Weights of a small transformer language model.
Size: 12 layers, width 640, 5 heads of 128, MLP 1920 squared ReLU, vocabulary 16384, 70.1M parameters.
Each number is 500 + 25 x the weight over its row's rms, rounded and kept within 0 to 999. Layers, rows and columns count from 0. Numbers have three digits each. The size before them is the row's rms in percent of the matrix's.

# layer 7 MLP up, 1920x640, rms 0.0336, rows 646-666, columns 480-639
091:494494467493510490494543511487501519531498483546490508517481503494504503476551495524496475475477483489514519525513476489495500514502485512487501496517499508501519480495481536489478446515536487555470510522505466534455522450476487533468532525546530531494480491508496520497463505533475482555485476511527475504543455516521490504491498471538480495477458521496484497508488509523495521502473483520574457536499535500510487489446489506504477512485512478563503526520485490472470487538461479
106:504566532486509525533509524478483482472540493509514517490523521512514515546527509473516459522486503522513510490552518480519492468494509488523491451513520472527504523462531504513510547473521513482485458505487498499474448515530522486493504521464505499460527496490480522505539522492496492506463503493510528490485498501568494521512479514482534530525515499528499521494479519510483485477521542493491508482500465509472470517522493561479490546453529485502445467500526481543457508509473516
104:523533522527475527464469483527531532442561492519550516448479492447454496544437509517509491492442513488465550512492438512478490493447454476501503471552514512483480499488533479482471482446512457496473475498515488487493495518480509508487515527484475542467477519490520508529489509523446513487494491499535486465481508496476509509482493510463502489504556537487494465508516490510461491477467471497480478499510530502515532512495493481507470514513502460483505539493525490511525538512553511
109:494482525476462496512490525486472519565481501498541501488494510520492520515517496457522455514492535481506509492484507522456483500534510516515499497505534458520501490470521521516480466546479504506510456481516489498494480500539517521482519520550532513528494502490501487541527450542489501499445515471460427517502525478536498498525483506513479499514454492509475492548528497476521515493516479508491518526499478473530506517527467470456483487478514447495517516504453483485485525540527504
103:478537523476539527492538514483477429462494524513561481484516503497489478484470446501508483519477496514495490563532465528514545522487554493527489497535497450501493530530510527469541506514464494531526519552479510525562500507536503500447502476499508488508517526506491528553504532468496518523503478540502468460493463499480483502511522524492500488492486491535558538510485503461499512511518495521529483499482468517513500487525498505531452458530504499543547459506511506507467506481463502
103:515490440485514543490464506447535466521549469474553477469540524489487506507446548515513501489506510501497514494524518496444545486459488532488505551491492507548507503508500517502528487512523494523506523510527514515505489508567536475448518496491530500523486519475506499557483523516533498505516513488498518493496512504535481480480502470466511488455483517511501517519473507455493494466466456494559485526524486474508522491489480472479519565525556487472527491492494542472515513480511497
111:502480499450508506485440538476499512497517507490501468507538534490491493478526498498506501495490531457487552547521461501495511499537512483482537538500482500502492514516495503482548526539489519506500523494516520519488459499468541518494534481544477519485518549481493512508543485498510503523528438501470515506495562498524526494478522465483531493450486495547536522516472506510453492534504488499507496516493482507495542430522442522516473495476529523551522514495479529520481508526465497
108:555527496500519525487471502480493455495520523493503510468472538496537514541495523517478493471523488519494489465521502475453462486479468475509512503498513469504515506523479522472518466485491547541450405500525487552480503448509525505478467473517496508489479541502469512516526510442522451451504457509504515459512561508498500508478482517499504525426476499465462501535465464513478515506484511467511516492520499519489509467505497526540460506514511515500531527518553499553490513517472498
112:498467521480488486545464543494457466482542492499501484506481521495509493526505508488501540507464536489513467507490541477495473474495473510474506514503485497515506553528495504503493491535489543505497528501507485523509490520540506538493535487519528510522490500488496526543496461514474488530506485470525474471510493463527523505506491464519548437510548491491513521499492487461478507475512489502511502474501493483510527489453474491477502516491501487477513466487531550527488448483453481
101:513503505523489486543540540465471469520479517535529527474496480526496502542473522536497435503480547521490495497522477462509527489459495521516494479523528490542522482487477508517522497547524478537507516536510487510494442450530508490490482507535481529464513488513500479482557484539480488519521513501513519490488522526448473525458497497473477498500547513485479481553458477525469475487518479490505501464549526503523505517503512509468518520519502490518520498512485501513492495494506518
101:491494479456499503542512516520546506447508501495501516514510500489520557468500507548536496470488545499492457474543500473487506521473545521485454490488504476505538545490523460515485506516494514482505494494485475458482498484533531499492506473529531510512492522489502483522504478513509490514444538450530530497493485500503486480532514535520528432517469465516510517490485475496480483429479491499495443488472484536483490511490473516495519463511528506492482471487490482507501460507529517
106:462471494497503505474484503540518523472504515502479475490517510501483507510512505503615497467485529474483463498526531549493513516485519536461469533478491471480506475510496495499511501509513490521510505511479503528474484471541494495493481476496485509522525473464509524524510535508493497526463525505495520527508537490502502484492511494427518511517499488481513491501503535502499561492491545486530504544456474496490502533472480505436472517521529478509508484504488459506468532519503528
094:524485513486475483525489506523487494479488487522471515479508482448465519520511512505458485499471547520492516510535460495562510516502471489492448532500515456511483517493500534457553526457506508541509492569493511468509455449519464542513538495533504494526479543493470522533502515542465542495510514472490505487494525481507517523485524488499535521510526500525504519484505470509514508507501494540497543521491493531512478499515475513527488429512497531511531501522500512507437479537499506
095:521548495520502526515472471490562479512543532497461491501512528489467485477474453477537537541472536522485511551503529496493498496504510487495520448505557495493472508522513541475578492521485493529543462491444496510552497487523509498519525490483518531497483496428510523471492526487456510498521523507508514462521489493554508470501486468463442489435491508500491545486489477508500476501487476475510471532461446507473465482502513480534477491532475501483497496510518506533472489518490490
107:574501499514496490506494537544525450534532478444531476539509484491484528522503511470482488479497501521505461510493543528491446508493468494471495490523512482479519495527485527503503481508527504513445497527537528530493505523501522465518505515486526496479499512503459501434505529503485530506514511501538490507497516494527470516518536520474497471465524503497516474502502467515485498503516508515491497492506466453479554475488461501543543478491510476499489542496502472514453494524493514
097:524488492513491513545499558492476515449534478494483497501489495463481547480470547485505494477430481506449500521464495459518475493524493517500483523482509515500528506508463547457543501498476483505494529514487492539526455484551509491434506509484478473509548540512524480542458472485522504492494492515468523494560485445526543522479506526500523487474511516505492466513491475509464489529494490479497536480525507524474573526532494503503472486511557493488571483498474471517448517514488498
100:522445513457505483483499522491524460503534485483486551495520545505487493506501536490476461478488513517480543537492489504524539518535542501479445495479522433498507513551552476512490529450508538468505476537465495507476554480541510547490510506540558496519521515511523509506494504488493503453504521526516521480448451505474522510495471510483511527520486487518465523516489523485494493486494489515472507463490521479504519539542518475481487509503490529506489535513522494502501459541506535
103:504518527486496496504492512463482451499483529477515457517541505534528510495522537534456471453459546487460537495526489552530510530499537472495495512516533513491520473518480498451503518507499473505497515516497499530515557502517563501500501545473486538494517471511512559519529519463444451514489455498533515526527485508512513489527505474469492476486517483543523500481522512530483535460450493489495476500472489490460491482487489449486446494546484469467525483514511495521464512504449519
105:519518466434533529499439566464442490514516490469503533495533514485499478516494512519485507512512521522502494516501551489477524508481559486515504532491532504489520455506514491483478534490514525470470506503534532490510458521537478493489506530509523534503510504497534542486507522494474495485458489504489528548486480510555517531519493506493494480500515470505486531495503482476455499516516510503485501535512494507513538498489485526506500473497506483461469534511449510487484506493523533
101:516522506536496492574498494495511507518527480474494493460485478519506543470544471494515505518493540537525529567514497507536505537465508478491464497503521502541459529504501495496493457519502512510492447505506505537500535494496527545515500506521500521499498528477493538468529499573521547535481483459512539499484527458484496500518504524494524515536517524503476497473516491476506496509519466484527531490454456471470545466494457498497507489475506512528477509472472503485514527475517508
110:473519546516518486511503491524513491507500511490507457490491509508502512511495526472511508502475497481479527505487485529506523493503510508432500478467507504474421502496503515432502517518471522501493537511481491493539529476509507535486465496520479535505507514490497503543476491471544511483529497507503517483483539470507539511456497513450491411503516511522491555532454514503506490535484505512527504476476491505491535532510524498478439484533522511507502448439520521527475477503477533
# layer 7 MLP down (transposed), 1920x640, rms 0.0261, rows 646-665, columns 480-639
098:495524462435480479486492492483477505490520505523487478540503478496480494533554443544499475479527460490501507495528510475512473492480461498519500509502513477520485500527503507495483498503518481518537499504543474523516527477507506509484491462505474522485488510512478515482537493490514471513415468531464524481520509501537486521493489531518499545477504521523523439499540478530508502487462486504530515455490479495499498508533461523530478492479518519555480481507497489471458527498537475
111:447447499469537497503537498500506550464448501483499481502473512494534477477520523514470527505490520530482505515507498505504521486507500533537472480470476514478475568535518537483446509474502502453463488504542505535488536505508471504479501515495515496538501516472541484475531503483496453503502510490550500479454477484490493512521500515513503514503506471492485552471504517561525535504445476478496499507512505504507485514520483470505504520521525501511459493502493530478492520497493508
104:507480480499437461493556508516492512507481534493538476530493508535498474500506475523487525478481497514525467499483451465548505486487523527473500446514495510510484494437496505471513466484497519515508520505450482531504518516500481480494510483526482501483500485485515470516511495512505481485526447458505506465480485476479515493486504502505481492515506511511520487499506527511480537520514492545481514486489521546498472473488513482517535531473488505518538507477513509453540526468442472
106:513457537474547526483509503490476454509461490507544508500528479519475524493534507516481487530502491476484496478489488529489532490510505509473528512524478464503495520494544497511504505471488519525525493479491521502490509480530525495503513490480527493524474521484459486504540524484465502476485493533465512469468516526495510509472503471530518525501508534476461512537517495507487477496529533510503504454514486516492490516519524522474515486507485482576527474523482562541502498474466542
103:520545513496480557467491542472477504483545468498521505505505503474464500492501538506509518489514521494444475502542494547524490511494517454496472505557496481519522502462526502508421537468496473434496510512493515519478507490530525452509443480503480519487500497539533564508476523516506509543491539541548490478496496510485465451500520516528497516516495499546495472473509524467519518570522478460527541515496514497506505497538470531494506514492472487476486548519501481478528495533519433
101:501498503502481481496531490522484485534512504502501531505495483489512473490463492462531508479502477521505473507464506510469541530460479471500507503508535470525470527451525516539464515463499485499502523547547447500479531537475489502475479467471491502539526469530487509496507502487529521499447490443493509476488486483536445498463485477495461505519546505545491500512466494470485465465511458488470528512508525498477508495546469446463464483477513505448510496548536477526537491444514504
107:475497546537475525559485512532524510504495500530542521489487519480485521506490469484502515530520558541491536473460501560485453470451463509501472540493506526529510495492489543492447530494498518497488495489503517508490497514500491476473509513533548489550567506511482493499469527497519464504478564472501491532537475475508486481459531511482436504522514507536507484499470539526547454460473449530458501463463494492512494471504509518525510475464467485548518522508465506516514457496475491
109:468474451496530478450455478515518458488482505501520523457504491502486518515522496530520480517544521531511519510492453485522542526482500491496483526486514492499522527525508482489473465457458521531505511558478492492504523490506491514460509453489498522491528485469490493518484525526516526488479447442524484508505472465462544516470513506499508515511465480497477490480537525520495524468480478489515477482481473467508548522471449508482507493494468494497491466515499461443458460502475500
115:507494477455451483506511483520502490568525489466514505528490495504467451487554518466484490503510488484484488477487459462504483491516457462499531459540498493523496527514465497533497479548529530495520513508463498526498520506521522503506453499475458522486494508481449519515506527516507498531513542531492527500496483473524519507480495526498479499494507511485525457544522538521468506485518481477525479512530529484542493474505508534505511522476533496504492487462458512529480510457527473
102:499481501456494518458515516560485526430512523510510495489490514499506475445497495468517526461491465483517489556473504475469509519512491506491518470493498482481499527530492480489482541477482454531494496457513519457519527529513476494536503543479490516504498502502508532510536505528452488511492513447501468444515500474481554484509507484479494496506544512483491507488502498491520516515496520478489476491513493463492513510537527490495505540502496466573521539530525500498527436499559473
103:485512544508552489479543501493500504476494528480473503458486531502520507492467498504464501503488468514455476477488483496510541531527471452491498511517504480480524504497525473530485488511549487464526463482505486483510522495495526502497481500447531502492511467449467525513456475516512501472482503466469450465529456511540536520520474520486492520486464513562504511455517492460488469507531527474500492469551514472513484508511537517500483527473474475494518493468523516540480499520528550
104:457513487495504488492532478478481503477472505518482481510506492541494515483487504483473548497508515483480531530495513511505497510473500504496492502482490506521462489514463487518508525485505541504482525518563517461489502506502540509512529504512524499501463540492505473503530506540450548445463468541478539456476450516519513471469475501496505513530526501508522529500440497477514504489483525543490523489515464546492502507544520542487480481467507474487456434507514469453516533516520535
091:461550460524491517493523508482513501505462491510495508520521490502518550531490535510506469487513497494523480463485457525495507504523502489480526444475542498476510481495484512513486510486482561482516532497530504500537523498496509489471497487486544486488504497472473473507489506449498509463503507477503497486521502570488476510528503451528478513526490498501488489545505473474487494495509491518538485535481492515475497520521501498507490505465408506493535514466467487510456547519483478
091:460507505489509532524534530533521481502531493506524504502503463508508503488513483471468491512490496509542497478502504510478514488495495502506499508504527519494533460472473456536481480506544517536478470468438535510480464523463499517513537488522527482511495520512525521426534500520508534551509478558484466520491463533521457550484483507485518537505509471532553484485508506505446506514469542493430486520521533470525512480488482478496484513497488512541501523451466480507493508482525496
114:487521477496484546512548502461505502491479504521503505470494495490482508494499495536527483476517479524446471475489509483521542537512497490513522513465481492516503550482506564502481493495472524518480549470547480507529518526521490541524516502500544507467502516488528497507493488519494530541532506472523491505474505453558484463496508510497504554501535513529514480492532533489473475451472535497536514499488478499482482542559514532499477517474504518506487457478467489474454463520501482
100:507512532516541495519541531553502515482519498543487537526545496492449503508492533504455551512499541493452466524509490517468467431530497468489478511503519557476472487439494498488486499476516507446468552494474518490483479528479485519486517508518522521533493495526492477534451523546502511521504470536520525501525528482468497498486498503550507499512451482545474497490490441543499508504489515524532461531475507507466496509493515539501474510454473520458469506506503503473522493487487492
102:519477513485527479522491508503555489528493476517491479511494437478541545496546465468463573481508507495533486494512527519492520499455483519467502476498522521487516477488481515471486488505493492469504500489538484530476501515539500499507501475498533509501548521429497457502513502467474421511471484530533461489463533490526487524473495457528496513519469514477504542520509476499495456504480489527492508461519505508503522539499535497506578493518504519476471485513536507532516536473529486
103:505503497502481549507469539508523486536538513528442511489530504504527466507539472468505520446522512538465497514528512532473515525475474506471490543443529491505518472500490510488480486468492461527504468484470487475510502540544464528532526526514548510551435503446537540492533474478537477544499531491510488461513468503524455531490489499495508536504492459503526496455525525519492473500509490499480488510532485502472467512508491465528533503524472472503480529465480499507469512530477463
104:513506497490450527505490516489494508510543465553533477474526464526507483474516449509507476494490535522539477510438483472486509473480511467537542533531514485510516449545483519515495486445471535495496501478495532537531473483538486468491540510480479509487481543468471485460479518510572480528492474480500454492458473480478479512499527541520532530523510511480534513479465513454503500488546493538492508472533528441470440541490511484469507482518461484512539482496477514505496505480528473
102:527512458491512506464504529522481513466480471476509522474490514506520522486511447504510485532539514581510496495501522536485446526513519481501491492537499528505534500486522485488479488511544511528522527543498562498520481543466519471518476485474492515490455512501497535531516484502491518474481462534544509481521500507511580520515531496534529498501493542505490506479543521524495500537494510499510500464482443478521501545521504519522500490475513476533563530514493537477523546466543484